Each number is 128 + 32 x the weight over the matrix's rms, rounded and kept within 0 to 255. Layers, rows and columns count from 0. Numbers have three digits each.

# down: layer 5 MLP down (transposed), 640x160, rms 0.245, rows 198-240, columns 0-159
# up: layer 5 MLP up, 640x160, rms 0.253, rows 199-240, columns 0-159
down198:184092175118132126121134123101106124162086163118129105139150106107108145093118132145168136133138157161124146143122172141104136113072154147142164097067137109131150072101082139132150082126126064128078104155061082093104159072162061160116128104175166126146124136126105093153095130116163134207082116114167191121116131076108116127160091116123115133144125106103086159129189070135141125136085147123102118124132094128089092133111113141101172122150154121123161094102128092069179112141115161
up199:167190096105182138139124109152158094096093117180129109154151124063159152089091187142172117133060097109105116103137066134106078160124094066126105166156088098122201088095148146099192158146068132161159082137128088135140100118087137202108077186110104182064136077172111209152153111151112121123071127120106121171134104063115143127174074127101102120141122124097146122177076149166118159135163117144138147066085195137111116126100135178149108125144131162114089150150144166098105114182139119
down199:156098129137100126124139195139045133170065037119146150132127210114120021117106109151079176116133096130088139193023106109074135117060120157078125151131158185132154123110103131084119127147180104151142103185122129133164078091124119099079147129074076135111091112110103135108190124171165132181061126150203108081194104115151142084164116082131167119108165154119141147133085208092091156142152081142122092159065087117121088124134079140156146089176080118148084200065190154117080141112156091
up200:162109115180120078102213114097131179147119109096154167120095172096172137095119125165137136153107120071163134141123151151134142130136072156123146100142139157140065185143142154130130150139112078149149078126155138106090159086108078127105097126186141101117138131132120150091147158076104084203103108209125136140072093117060095092171133092140156147107154147149155146124135108104070100127099100160176151148136114139166119165101137119121163103091143150143152161175146109168129199131158097
down200:135186111082156132156053154147169111123114157097125155134153055146148100132121121116161125109139141156065116121148113098088097123145117116105121139134089101204149138092150103131145081113127158114111166104141139121111128173139171134087106140134180071132133154159151145113122115195152164053112125073102127166122158167185138153137112180115108093115128136117126158101141123142152146101147155142106134111101131094131114155140117143127079144169134113095152138090107172152122064097089117
up201:144141163145080106077150117087093156140108177124099099153101120166138164107161092108103157169114081173181183135123126132106095100124105131195094149135132157135133154174150177119155150134145106160100112115087190075099135143091157119084112134064103130079109151171169087130119111154102118105139147182081154160086136102114140142120165126165080090132098131159148172124061109142134103144129133137090152112106097137180108219198176104149096148092126169084106130104160158070101145099092114
down201:105126097156133179152128094100110134155152123153132124136120035120091246148176108134134136114092078165152121066084155125148061032135115116116112168115135168125115164083136051103142089052123140135138081139108149154119101164098162177116114135155115100091148213098109147143152114162125107112134105153131134096083165116105130148154174175063163108136106077155084154118098146085192067177159147148114117186147126243162171139142106138153147133118174127112176070134066179110077163167097114
up202:128150151123151166151177111110150130123133164120105110181155153126135137095159158114092087154108157138148145148079142105119159108129105128184093156170156067119144127079154146085150058091139124127092086157051109076139173145099114122154073131125109102132146082086073115112116088082108186076174128084132101188150174130098130151121068176097130101142114163089161095179171144082116128129104118094080185117127151206075114161136125143195133111128125161138121141142093152160160154138182122
down202:150118092186138060143101178119110159070117096147085104110100167123174182124104206132099115143157168112154129103098099106088137118110155134114140144151088159103120109093154082163120142114157118109122176121093154153068085134116109140153171132185137180124140133178079090121147086195150150126149105133126097085066137155065089127149128115167148171071127127139103130084167131105060255072079143084108157119114168085127118127149160093084103165081159164136084161122124120134087083118080098
up203:118148216149143088133112087156109130104093152129127082169110088129127126157139127185131087146170105111119137157101137134156111058135126137103184069121108132087139102138125118120147032089112056141126177131080071117082083159085117162126162164161134155102091113099150153144109123160156142129101120149174122164145133183114128141129100162081129167060116113121139145164148150091173170094154159088164126145164113086109152154122153128088071122083136108152065085134175114149106082126091142
down203:149108094154127118100160139139121121168188126151110156106159136076105107108122128090059133151088156095140102119058052157148128155144120105136065147144086120132110135084147127163124106167120127178148081168216133122161169085151154109124113175112169120134163092151052149066124070221086132080149132129123091181160111084121142122172123099157123105218104144068129081100143165152076115136110106136160153119104089127116124108106186163208160099165146147122166145117131146183151173116126137
up204:088078135185128141121146079168101105157100121072098145138131118111103084104109133061146135133119179117211115168140134127121229082138113144171111108087139085106100130094116116162119108135179144146129127130129106119212152103142154171149160124082131116147124116133138096153166102133143115156140123144103137092156105099086127217094104110162146123138107124137133139104106197152121172115164109100162115194130105106111116109153120111174128146075122104070204086099161146124099102111127165
down204:139145154067144141122143213157139133097148140216122050136141164098152114096118141170111113097212133137109139108094132097117075161077183143129166107129116134104133140138134137113116139135143105149124094111122162123118118172105075143093125133149094134085085101128088112123136137095082122120169100135135153135123172152190139152160139140159137218125076175106100121209128122155164066179144202145134166078076136185181111116084107055190117078180133083086098123181111126105164135166128116
up205:153121109094087107094125186142065091108101162104150063153068112129138170122131097124153163138130155137076119119107115115092217114196119107077170116101125163121188152120157104140137211106142167121157128106125096115129069112117097108123086123093132111125167127098144128127161168119132170135108129117102125161164107085064193118160201165071106155079116107151137185111103118105148147203068078123165137144089136139104168116137160084135131128158184097177035115150167152153122165149149101
down205:121157046214087143154104170142158107116209169159133134057152168130198109122172149159142102157130121120128099117128114155141137129146088080073146049160203106091153155134143105092193089097118216133118093164118091128149156125173162115162078147105092094114191161123121113152160103103068057149121164115150108140201094095136137117134193091087204149129111086120119054051093114127141143152130101088095127138108174155186173121134092097143149155128192176208143165154137115086154107154125089
up206:053150118163122110124107080172169080107153124091143155172077112168143142109155118116110102092124107137127154100125102158137135079183112139156122109081118090106106121137109136097141121078175114177164098154138156158133153029065071176146101153157105078205126143124103061155117143188172097122126159150128160165185127079114053115126095136163128126126081161157132177118116095109160151159152134143161160105146178183162151160092161076190145113089110086120132172168100098118125125093131149
down206:156111071094116161138112175107130143104088093066114156090124173119098118081159142184147176139090086089152104144120167106127122143190171125083166111172114170190123095149137077133105076182140139108123159146147109108116118219145095124115106071100176148083156095140161187187093159124157145104139122142095051147088153093160208140158138093114109090115130148115136164125170190119114094152113125082137126130154113137121109155139111176061103149097142124157134090124166135141102105133114131
up207:143107177141210103104158103133185176107114174111184141198089113094175113165113187102136189106120117115131109134098103129112109155121075133167125076152094141125145080156131111154176069095142136120148137192159144123117155118107120112130137130124159130116120109069120100171141068097098130126109148136116104072099115116121133148148061075180140011041106113089111163113059104147151151131123116095151159123144077142091135093128193111121127136170091151133117092180104144149112131129131122
down207:134096114113048120122091136111073098156142109153105122090139114156090132116158086134105141144130171120157148121190153172166075105110167129107107110134115180128097160140089132071128116118103060134163106107109155111124146114113097107133150108131051114139134113104186151060140135073146148093075104094125132141139142136125124077179160140120147180147101106148109083111122154081095073123091109122093106091127140138136069136125045100093108088127119099153178122143148065184126096097113150
up208:161150130134148188123167114110155099209166140077125110125142119164091123099149086127117146130135126115081134105178117115111095111164186158147099086142130113148166148208097087139170139127126176132173112133118197137137148162095110094118152121118076120105164128172149139124127112098142157149136179111137197119068122091127148135135114064111100180154122114102087155174105080096173137140198078142057075137122144146072156064109133171087075117086127047129154169135123133156113109110145109
down208:128126127127114090152137160156090137137123147176115140137133186145159122162076158090145090092134147180133098137110150139126142179100129162151129094139134176089109113062173099128105122099137078103145146120130111151100147149119109131140143143132145137128105100084071127106120149117146119124110125197117100114138154115115161102082153177163097128126126126129161131113177133119058147080063110127138140108171134114096083166135160092114176088144075211136121116126100193140145130118074136
up209:104083133081094104115176124110066103104121080120107181133132123093117087116084173155142055155110160165124154089117158157168141133154128121137152151099129135122110139071079122129134210136115157126098118153131170129196117125138146138073132079145154141153190153133099124104189109121142091125069123163168126076144113097099111069080139113132129143159150167199145108149105149064171075122104159118175091113127131185119085192154092118116182103115128116140101136151111108089129111122086144
down209:220141149160156171110080162140146112175152197164123089118113191189173138161196112097114200100156147094149145205178136119131105150127118101127125125146130144114168130194108124094159092147091130137097142106137141161066120125133111090222135160103148100134115086155155124142110161127129117136156149136086200153148132185136131188161171154168206130114126068123104118114190130158120170159165095127113140139086128092163151060110143146118126132160105124139171138129160145170165120122193095
up210:140135140179087155088149093121172173144116092114117157154115101130109138144127152087082125126106115071105134124115108117164095152143095146140155113140113118117089149099106150188143147186113052110170115111120121102130137188107138122154149138142068164138092145108119124101118153130124113192167138166084109160139176124119107202129128181160183152129091155136127080169073167135136167159139140084126140116090118125126106148106170081063071134111140090148074143120105141177125092144108066
down210:115138096076134140153101173127106131154094167133124132115093164187121085115128122150125095136129123174114164088149123107104087122178163107171068123092112099126175119171127145103105074114149103141101158126104082206103137119117118155190132116130153080063159105104091143131118121115111117089143067115147152071127116134134190130166105067134148067154138120136156133117117113100110133146105119183146133175137165062145120122164112169120154170080119127119160095152090112089102171100122111
up211:168080133092123112131111074134140178128133152109110117201083134083113152095126153140105143118149114189076081135086119187125096155097107112061082117082110044108114141085076095114100144098083140182148099209090097154144118192143106130097154125134076119121174193099095120148097117128172086099155156116201113103166143132066082137131093144197159118128132182164150089085157136127150042112189016119114109092111127121141137081171113124147195108027156100170146128183116146118153176169165143
down211:089135077142085125116099139111137149158118101144093159099138105105112091145161114106162061129102102119172111113075108098159140089162145125174159111128127175104172120104179197156146141098161128074104172164209121131150168075144092146136133070149133129156103103104146136070109104117141180162079066149096176124074052095110136124135153147108096076182136132094095170153124151070124182168105172138138074168151074172136115164104167197119093135132120149112118143125119123120152106109054123
up212:135117128142140165085122078175087154169073119128151125126088102137155104138167102146154075123082136092103053126150098150063113078191107141122200172114159165123120168168156114150134192131215150166115090135084128173133162144137150113157133110085121099125171140175132070062104139208069123153077132108133160094068110129166104181095093099192156162085124119139093143145158149124166114090140155099138112114119110099095107107158134154112113144112096101141121123095141082076069127137116127
down212:084109151114159176137107137185138140123115068167119144103111103161189107156168074060127154170135163140180094123124064143098125129112110166124096092154112125186107176150157108104157118179064154212115182132135174142121120134099110033169092103073064128109167106131144175123101190187024126098146144152139142104132110052108150127117076086141223130163090116064111157105110085032153160129118102103068123146120117166132105108150091109131172100153128136187167108205125141120126181140168100
up213:122113098121172134121126139126129135094130169128149109087108199152152127117145088125204112125070161101135081171137109102168120041112129119102086124098098110069161081131126117165154189134108075111079184157183142146103140088171103137153122180070106104147158109139208081128177156170063045131164146184172166081190176113138116140106131048140147078148129133127082105118197153116082118107093152107066068156173110143131173140123134158140182119094147067083185155154134118095097100126127077
down213:173115149083106172167125098133094134170160125149118141076182107142109146112128118160126174075159116167111115055149161161101106189119120136183125177145171163161087160163096124111138105123144152134165126101121147120156147147097150106137127090131112066118145107104073140156127110087166171145059098133056092158097124144122190118139088170143143146136115099117190108133058121164169121154148136128144176113066130153139034165134135082193080144084143176128068084073137153130183197138134119
up214:143161136008172137147046104062105119142150134109127166135150171106072071112143098140049144167128070151185071130153091127089148073163135123105125135107171088129123187102075100103134124079112137128079160143145142146141107132087084168124155141106113124129146149161182124095146124143175115083130195138147125123099139179175082138097120154167119155138152135140124143136140153176083141148183138114174103110155101136156067125155105156212119157125099117201160123117122087065109140127089098
down214:129076164174140119147157093150139146112135109119133118127067115182123115182093058146138101088098180120119112120130155135161121159071050138090145127103058115093142139119131167123135082137126090184174131144174096098140083141159093166200132133112147087069138155091133134198111098117084161124132117104071111093141065142144169086096111126125138107137130109163112107133101129156155099113050119136096084159177144160119174150092101169104124125137169143103114170147135104158136145101142191
up215:127133107145089126133167091121151100140151102189152155124094092079123197142119133177140135150180126160076127138091125146131118170164054137085154125080077138126130186205163144137174172095166122142092090146080108154103133174120162068169113160127155138167162119148082137068130124071176113087104078131118082095097173159094181121108105062069136113165164135216159153157065116148126162116109120143103150110114181084087163148143157199127169130159137075169122117145125110127119151118097077
down215:184157123107115153171115185149092182101162144166141110137101175112081108123167113175106164087151162175109164178191160114167140119114138100168111157156146133152156133126123102079094158138156143113119072175185085112143118107062129153145197121120097126120123125138082153110171091123103135179110166152159092087163119182106166136143029165151167133109125126075072131110177150182125107116200156111137100129153091125106119165119097091175179147047192114064137212100128180163159106148147127
up216:138125093150121168148167135151141062170096087121164118099120084128114119114110104109152089101104126145133060123103096089133107146100126062134144108174126086106133121155139135155115166119101147163141131137114119072114088118097099124160185170180074172160123120135192162087148138118114126162124127165114118064177121106134097100190124169205113138108176188099144139208191117119106204144085144080043115067126086166163144125130109123111066104105146163164136150147121182133107118141116131
down216:123115147077155117088091136123123149081193135138134090126104129141123127116107130138111115144141138136163194092158157115124111105162135136150112139095143152147122116109102122136160125085126123112155106144199085111125182159136131194145082085104163099135124229109063109114100137126144077126145116111084124146153061216087125184068137109073125133143133120135114095097152076142081096145150084136131158173215129136122108111129144109133150124119082120078081091107156132109160131168125157
up217:136104174087197125152162079156152133098096114124125139135116087134074093121130091176178091143138163141142120152087170145136109147099122145198136146107169110174132121072141126104140104091150113154110133139176133144139146127127130114098082134102156110166126146082169048110134055178123102095095114138169163157155121095135149146102150115072161098145123107141137118154168164166122066158145217117133093142103103113123114133143129198100165173090137105099122099200156146064115109135147179
down217:088144134145070119106121171096125128145130182103132084115144168137159142160083107121120160104169092119116125103194124138091165078132162159056126084114129166168113167193142130128100172153124144111147129142064096155092159094113087114191200127173154115117133122125130188156127172177119176116154145106133108074143145172140172169133101115183100103110201149119096125135093114083091148131149083152101145105124120117127161098150119107154128137191105118103162120136056135179196157110148119
up218:184099106168103141103069109160163142185109135110150194148115153121142182093087180163093167160118196125113100189128154090126074139124154144137056149159134126180078160132135103119135063049133104137122179150104154165087118113173151180083148109124180106103072114097138125107139126110150135103127136152107108109122126116182110108122151177158106136154157124138111174077115157140166048112143145150127098107155193090135135113043134159112150154117199115071119126100177126116136160102085122
down218:067158115129150132159124113108099123077141111122117105139158116192126170115143106150107092128112062139141170158182061121122122124173089131108155118102096150095160085123112210182107209098143101107154113137089157090174124068126083071175149121091125151175156110146163110180103158130095105114158099073123144117118109149088160160119130088118116102127103113099167093151151084166106196184149140100124140129120132203110114152149140156126099141125140111166118125176151176140128088143201166
up219:138077145134108162193099194104137111085068137120055172126119139108102145181092127113127103143057138173153098195141199103137155159128133107083131122154125121190086163135111104121104120094135136133182103084114160166199112114124102139087184101127161141059125114091142145144159178136131108106099119176119182100139150086094097165102131184166202124103168198201106150133095185137095124116084116117154128122115094123122141102136191113019099119095164102141129157100128137126195132170071159
down219:155111135145138145055092105135141146126098091129150117146158154107134170088180114107146144084179100085117161147095168191164205114123132165182177088133169105088125095110092114111128126146136165152137111126101114136110140122153105167216075078118097143163123108176124133111141132173137141124131152080110161134111138167169135079110093046142121126132119099077159146178093108097196103069142152133173121110144066167111132131127097151187174119102148093146127107151112163127096130098120182
up220:115114112131113195189114154185113172174100158160078139156156099149068143132105124109151051148109084115172111151141162152134098133119099088160141142133084097101154126152127135097060146116130185170122064144168096095109161085154159147106093115149104136144099054203167112069197135088203107151091131156128129131161129198103105170104154131134168115099128059142135156155171075111175130116094193133087092141111055114148127149103139083092124116085143172124125062120134165106111183098145149
down220:112100168109128086066113123144198029099117104094147152150131139129163140108140153074147142095156132144143088159159164141143137152218078114052155132187149123107104136133106130130146147137108120078165162130113163101098044163153158140154129108119071073146130160111137213140096129150131133170145154100123084162050185096130172115088059210094111105138199126092135155093109152092134139089154138094140134111198120137158156170169099119073139179101124114117144112193120106160155150152122132
up221:152104155129120176190079099107119147121164088130119152106150130081141110094146115123101098092198156131193151128101131152100147130111139124127166126123108109148073176143164063105103116145103101144090074157159114118174179123150182100128139106116131152106135081103133121102116119166099117156114139115116087149143131131128153144123090116070060153089128146109146146151132142161101116062151119150133119130138169124166143151142079121161063155090039071185190190096154114161098108082099116
down221:089133103106110145068157150144114087130117100139128154134117163158134137157127104171077169144139102078130081114133144084169120145116114130085123105155174170189192086138082164156084132096137143146106141108147135157100137131159123131100154157090147124176117144190160118144143152169152126123160101161173149091118128125147133133133111110146160077123131157095171096105170147124115148171100154151128059129109074143174107129090105118095118162156177162110113101145080136051097159140170115
up222:121087099148075158128139079140095149116108141180147096168076095109119142055131156126142146149127135153112165142130129154131221137134138123146172118108131106158125098131149111132147171120104101096154102139170143177138082115175104108164118133121167138117074136125143178135174113119131109143066171122082175142135130145185131077110123116121136159101097133153119155163145118150160089084049161188127151164180115146166155072147107102105114143173077131106122110168101209106157167100077099
down222:156135179172192082142194098110137086159161176178050081056132154140155139162097104168115124122170097135112135099107152149104114129079159168103124167158179103151139158100080156138158164127136094088129046140125171123208148103111092163141170097104163139098180126110125085133109145102143117136143084127136103119122154154095134143108096137147064135104143168135114070073162112059137118136114102154101080125032160157147118119134147111151157068140076085069100152109094108115122145165140058
up223:121146163174160144133127109147115070153084096144099104070096101075177144172145095080172163121151127186158081091154113141094138115104108108132072118114099146172165093137153068173120231118179206074099120115060087109156120178121133191120117083104192144152102154077194117106149071152132159137160131127132115048118095131136085126091138173117126075111107197152163159096128136151122105146152110100065144114180202091166070138155134121172106178147127191146132106108127115135094123112121197
down223:109136148000108075158102209087172091187138151155145108153097127102091141146093121190125113091111158097092168107112173146058028108140164160125079132130084065156111185126120155131116067062171113152135163148090159081121116164110052161070155109136140135153084176147131142192139137099189148230080135128149125177114130102141130057120164133145094115137170091206099131141185142114098128110091098117163191157189113100126126144133061134105066091096123092135106139170105122098114087135081152
up224:233139145105123152085032141103227186227106090199148104114178194057109097240121044067171045131168195149173099018182170195255000217185165097203052210195115000252123145108015023098067122060106106072184185059161174191111127010115034201000085139055080104188159000073255250116179046227149000064000144164177074050188003018064210181019096163077065215246170159104089000219137179112042102029074017255093047242139108211108214097255255017238094077000207109218135143046069209128120142255086162
down224:231243103070188255097000116170251163190045098200156255218120182209208000255159017087113106098136201220255078087139096236255030255242031064121174147255107000255030255076001000035143000036055065165039255006156149255105092010059016101000070171037080067161207000059247206095206000255139000000024127133137000170124105065193217160082000255089018204213121229078089042204108167051086160000000000127136042178151220121034255000255255048239078186002255099255034248086067245110109165255225114
up225:123131186138089068103180144138149166156150116177102150116131064188164109132096116173168077135135107096122181179104138106122141121096106152160113118158117141163158133196132132174073188213125108097151118125123168081131096113118187075120128169169186136108160116145123066129161155115125132121085117111193143206094098101135134098066146149129171172078111116178114174110135109114102111127112138096152120136127130153125134088127159157113113113162141057116140154139075121127112152124067120
down225:160134123153133144151118092101173099162106162115147135111131141105149115108121114137058135153167188135156143105143073151167119068124215100042139115169147053088109207112116154130155128107098168157154124146096085137128165198121148125140040162191124135170100087088191160156116137150111101092144160180103107156105135155148122173171108104158128155152141142144137124169148164088158102118179088166103100125092088098114095161192107107166144195141161198127134074147124132144119138110201066
up226:097065139135125123134104152092153099121106171125115139196079156157151136135103098127120124183185098127094126121149094117170071156146124154129102102148143109139057105168105055137106125136136167107131178078104146179112118142083066150121149169084088099147147205045160087172126112101080149078113123152109125087048147142121193138139097126187120206131175154125097154116153159096080152148128154149172165119125158104107147083131094129122123100111176177128115150097102151098071105136114141
down226:163147143114162164079151143137138131125115177121169132124132154139089113098146121096122143134147153115136056128098129118129131153186095136088182088112101128067133149107085153085102090108132122122131117113137176137107077181141162131073067113132148203083104151134117128076179157136146116153210104081140107084141121097160069094099093146120140094100052160126136119125098149133144141107147125113022096084102125145108114120139166130150140128130104103086110082178114165135128107079143122
up227:133120156195087129148155118086133048099129168104105159130123169158147119177127191145087162158170144114096102144091038085098088120137087131151169048135157113092135121119114129138157142039120149139155162167203181112126131168157138063105148193111120143078085142074142109117123124068200143151072135095126098096085087143101133151106115116136089149148152159143123148151164164080143142091134101151101062132181073131139145118153138111086145064137094143126109100106080104135126058116129144
down227:166100161117201147203061133122131165135192125157167104141139146070171144103087124098137165129101096129109160102159116112120131103138171188146146082155174110116108145124174093081113139151116103129154109147161159077058150070115102148093202139147163145176155171078075096063172080007189133145156121108173173166113162114177113105091142096179068120190169196142087103124096173109116093091110143134180136090147187118109115107107109042119106224098158147142150116105100117130119076166125172
up228:089119116130082146077150158114097119167131121078084191121117063132141105126108116101202154113197071139115147118104157126106104144142182100188148087121109134162135132157107108163088102164111109208163114133073108141104166089126162188161120154147112124063149089131150154148104100111145173047089184128119126092122105111122168060103087090127166184112137126133071155184153163083172178180108130170114112130115194085105154155105233133197115124113091064125104123148153106132119131134116115
down228:156148133156128101114117112130181142094126137133186065124161186117139101126122094134108133127070201150164130117145142145082139109139075151085115164111159114090103076133118149111174114136121135082199096109202177145092096120153137081125153128152163161172126163177142079150136146156133111127113158130148104135094106100143114174161143145129069129153161112100123098071104143111052108135155136078155136127112089183130131132137034130112119145094163170117123105099110123208140138104102165
up229:174122183106143156124116167063145154100126135160199107073159083154129170128137134112099154098082188087094110143110128160137071131159110132161103085175072111083058077158111145130124084178172079079157103129129163104098121133166133088206154153159152194110140127084096108138176126120135126123137124103170142119185100117118160106144174122100131132094166117135108149137102107062176126117145109119153189151124146127126141127116136141092132105195139171079172108148177141128175118187074112
down229:083151087119127117135155146191150107152097122117141131157055180148145057171191128119177100097151109123122162154102138143163196128095088142129107118127123115186166103144086162132144141141161147132140118123109134066166130131128141161172161161069127149098138104170155152137119128121150156137122132136096082145168091134133093117121176096154148132087096140143111108171118130165114154143123133127089068117089118088090101168123214128159100109160113128155132142145057151128140165097225150
up230:129129128165164103090082154158054129151128090134132179153141115109115066068090177157140141079095159125153123117151102154139109108116089143134145138069083183194087116137129079164122098097054088067138130145149126156110117139130153115160179145149127120155130104184153206137128144167124110119159132176089123099163151114159162150136139126080139169116125151115092158103126133090091133199119183142112058129071156092182162100108106150092109113103127115113172155092132081170185132132102116
down230:136136118113169181133187129064127148144151117114181143112093113116143135200132124130117147176139114117128157123143133118073121133103172082127107123184187102112138124126093185071165109134181158170096165088118141146130142097123126172081105221109131130101108171077152104137147111118100151107100122127165129136116110097108071113138129101137100125148124129121150123175225097162155112099158086146193151130180140178069147141161137118169122126103176115138101045152140217117096133118134174
up231:203140147086115105098163122140105138141140092166119101132118119138191129163071134167114118172105114078114109140128139122139137149148127115096165132104136156138166200150083127162177169087121158098074143115082114146129118109168157166094089138111104102087117147153149199135129111104160148138138180087117096101164109129136132145117126151080166095115126108138137105143112113099106149151136171087104130070157119203136081063132166156207140122171124151166113054138100105111130168120123119
down231:136051103196116069068102146155129135135149148100122104165105185125088140090132119106133097136167177095160129113107078147119160119120146165176056123138112191073171088139137105153089144149149175140156100099125099064126092077075107131176157159118140118124149111170132083159102172174146159145123112130152135123107110112075112061148096169141107181079088124159168107127146118138134140053138105132176102102095144165161108048054170109174129188182111101095230123110179131098085109155115115
up232:144122122194106096092128089163093119069093142181116147146117142101111127095153147074173081097195090174154177120096170110207110161157100160104143119139151081131156166111122120122077156056101102121195093129138121175124106142165086130156154069167170183119124099121108107170115110143109160094126120165137138045108118179111127145094154158153221143120138167162116191130128205125142086132161125151110144093043141149078132100161169129090045173112123103121138173147094080099171079157091205
down232:178100168102089146142106141124180147181132106060120090124110079146161053178100147167150147144068108087161113139140118138084126155093142052115089162098088167119120105150148089124111107204160109125115140137123105112097159146078152171105095179114120101135171162134106073111123148163164120155124164068140100155138121096109159122149125067148055147121108072140149121135122061131140131107117083163129158142203129186152182133089087119083129082116127165131167080103156159155072156131150107
up233:101163125096080121184143131181112146129089102107138135088121097123129094117175124105128171086085089145136139130052155113087156107163201184134088081119170184142100121147087141122124177083125127154102199165136138170075118106147131134142114130108150139089091179097125095165102045122104194126147149159070150135081148081046186190123185153155075119118139131168148195121146112081107161129118167132080073106077101149094136134161153156090096223119138131096131156154101123148120134095116208
down233:162127113164155125120127085078121144150087158166110145157128129177148103129101085119104125183180139094155140079202123145082104166090097122103163114101073093104152094112160144122154093215147067122176088100130186081204092126144106127184141155121136093103123115130137158050161145146175057119128081088166092082106071139168073086138131087141133137172100119110148111148100179113139106127112135103154177157153172131154079132126122133141129094116124145160069141095107122112134118104126112
up234:124083082086124158068156157106148114179123154101102122102102105183099069151175132141121087159109188104128077125066140181073104138103149191107072080097162103112099124081109146104158130113157152169146113141125102093154121170126110049182120144098121177151144134145186066136175060160074112146143114086159141122126118117144107108111108154126184137105143123124126091172175084089119139122190131123121124123102115123127157161107142096093157142113103157106138175168085094151120074149111219
down234:145189146157121112126109143162135071117137132127157182147105110084108120133148187089111188122134160191122149108163174133140125205127067141127198165111094142077169102177163120106103194183152119121175047144122088130146106133076077128069073094165121135167113070103193132144114194062155110105095144145130142178178168173148179138095135121125086096088139162183116124097109199134115058098116155154108112129112110158108076066169109132180098140107137113112138103119191104114159103140119112
up235:107073156171158099113108161124086128134041135208126164123155121148125156160113156077119171172153127133102154184145091105113131160156133167182123126137114132136148111134149177136110144133092084133112102078121121136121132114147150154117108059100157101133186104075134091175102147150111137214171158110072195115124150145037145167129118137072152148152105154126123127113103109106116174162112093119085165130131121162184141141132096121086133060064172119146122155095111104092166099130095116
down235:166170127101069133123138116112177126140160141110147112102148132082147100134131058101126093107198131113126100114133144158159197138123106075076163113165085148142136148132130108106112122119208155114167156157105137142087159096109150076197089218144124132142102144172130139095066129141165165094111122156089074172165128135207104102103099106225124175099128109098109106115111132168184140126146096106151102140129134108168145145141174135188123152137082166147090117153148138160063171156148135
up236:079147119113165090133071166093125178085129087187127186138141195099169189143101085128111152102120160137190157045091104157111037053119122165185177178098095164130161160174121053137108166075094153214141089091145101171112208089182158147086104105138102129135103119150124116103164120124145116110193184158091138116117055161127159158148124120099095089106208110108141156127155153080132140120106072130146190162053122145167087134112141086059092158162144107166139109087135148130172146129125173
down236:116124121134117083165178170163132104173141104137069131129147157148121131128084135117160043129158212116151089109087103128079180128128151188209133111122103117106137223141068136144147207076133185124132156075169151097081093161199127078095124110089123127129159090095167114133145126156161041122185097147146086091104154192137116192110130191132099138173103178109139136048116214217112135079174213179144105090130066045129166137167131076114146121090052052079081123147098183078134069181125059
up237:158146068148121133159116133107183100112123117148206128134169143193166124117152149147154116199144106158134125134130158084151144160147122126133085119094145094101145117180100130119157127140096092103134131049101108130152113186143085114171132148139119175114122071140117113115110073122158123109133133074139113125122125136121131138101131106122164111122107152129075146116081130141151122117170099133087171122204137169078140162135126155108167170161156078180112107110139139068112191159123116
down237:117106131175150141072114111093116087105117106116144150182139116123128134129133126095081103177074102096161112128131168108170078098100101147110139124164150206110150099084153114156067102103117141116114149120133106137135137141129156140082144104165076137096137130162132167118069190132112121079112086120173135149116187092214119091112166089136111079112149137149127183154160166138143121140149126142161105144112149131160133160145122141132124039106115108104132122128160079150167161082121131
up238:101122152136113149112106127124131123154058085091084117096217145123186143126053148123113198159121139124076159096132143113081127196104143133157118122138111110086208120177132126105122097142117144119100144126152128105123114097143095120119132064070196159138121144127153119145136128157133108047065175103160110159136120106116141138148112126142118145163134076140113180121146081100151133136046109140128187120146149140161143126053170142155157137149103174079121075124148132178111172072121116
down238:141173187133158136144160088112104116155101113119113131174120119149147130151148144126143062112139182076157118145150128154199125199169140069081073133100096196139090090083124090193166166149191124168151141090157048100098148125105145095167116130141149141109182153164099148092146118185141121163129133147140103073097156050105128162156155153127132127107134052066120141149074077107106131170122161139149113206103156139197112184099076092169105119071152117185180099134100127176136191092232113
up239:095129150153125090139130155115096156116124078132130119187153145099158055125139072082116087086131116138089133102160155119133136125123083091162123109092133156156131124078117081164139108178146151090142121146124139118165186120113201160131104137076148138116129086089168054108149104175160108090103124129129067074140067172142171173138143129118133090094094131128120121153092198141104095112127093127074177171114171086140127139167124094124143158113151078137134095105102122150127119138164123
down239:136136118071109154120060064187161087147144069118152133096099137118093189155112151168136102106153113148150103130044057115098088125138177158131128113138131157152177121117138133126106120123108104112116160132094142138151075167183116118110125096148157139155087149110111129155085111130097160146090114167136216145104158140148069134114084126124108167096124130091125112077187088130185118131116176142119080132175130140141136087124108132124115086121077134102110150121147174116112124123123116
up240:126130078121110152114118083105147127127171144064149042091081174117209151178121116121113113124139109117090068101148147200106122148096122126101105151092137113117098161047131105134153148082146126148088129133080128131107111151115111143189146130101109133129133141163102108139124158143163106082159177150132164086148100077136227144095168122200113107146127139100144132174146161132140133128198109222176083143133149129200159120100138139118154129067155124049108130177166122152133117086130110
down240:094107183176156140119123135076106121140098151139105131144138079088129107066139131141121052113145130109120151147135097094191187085152193128113170142137067119164185128175124143121159130171109133068096146120145114069125094144109188166099104118155089060140088185104115138058127141124111114204094124148139128117184128094099068096114169167086153147094091124163179098138114100117080077155184131103149127129143118117092131126118153111116116191134104184164164163107094086101141142130113153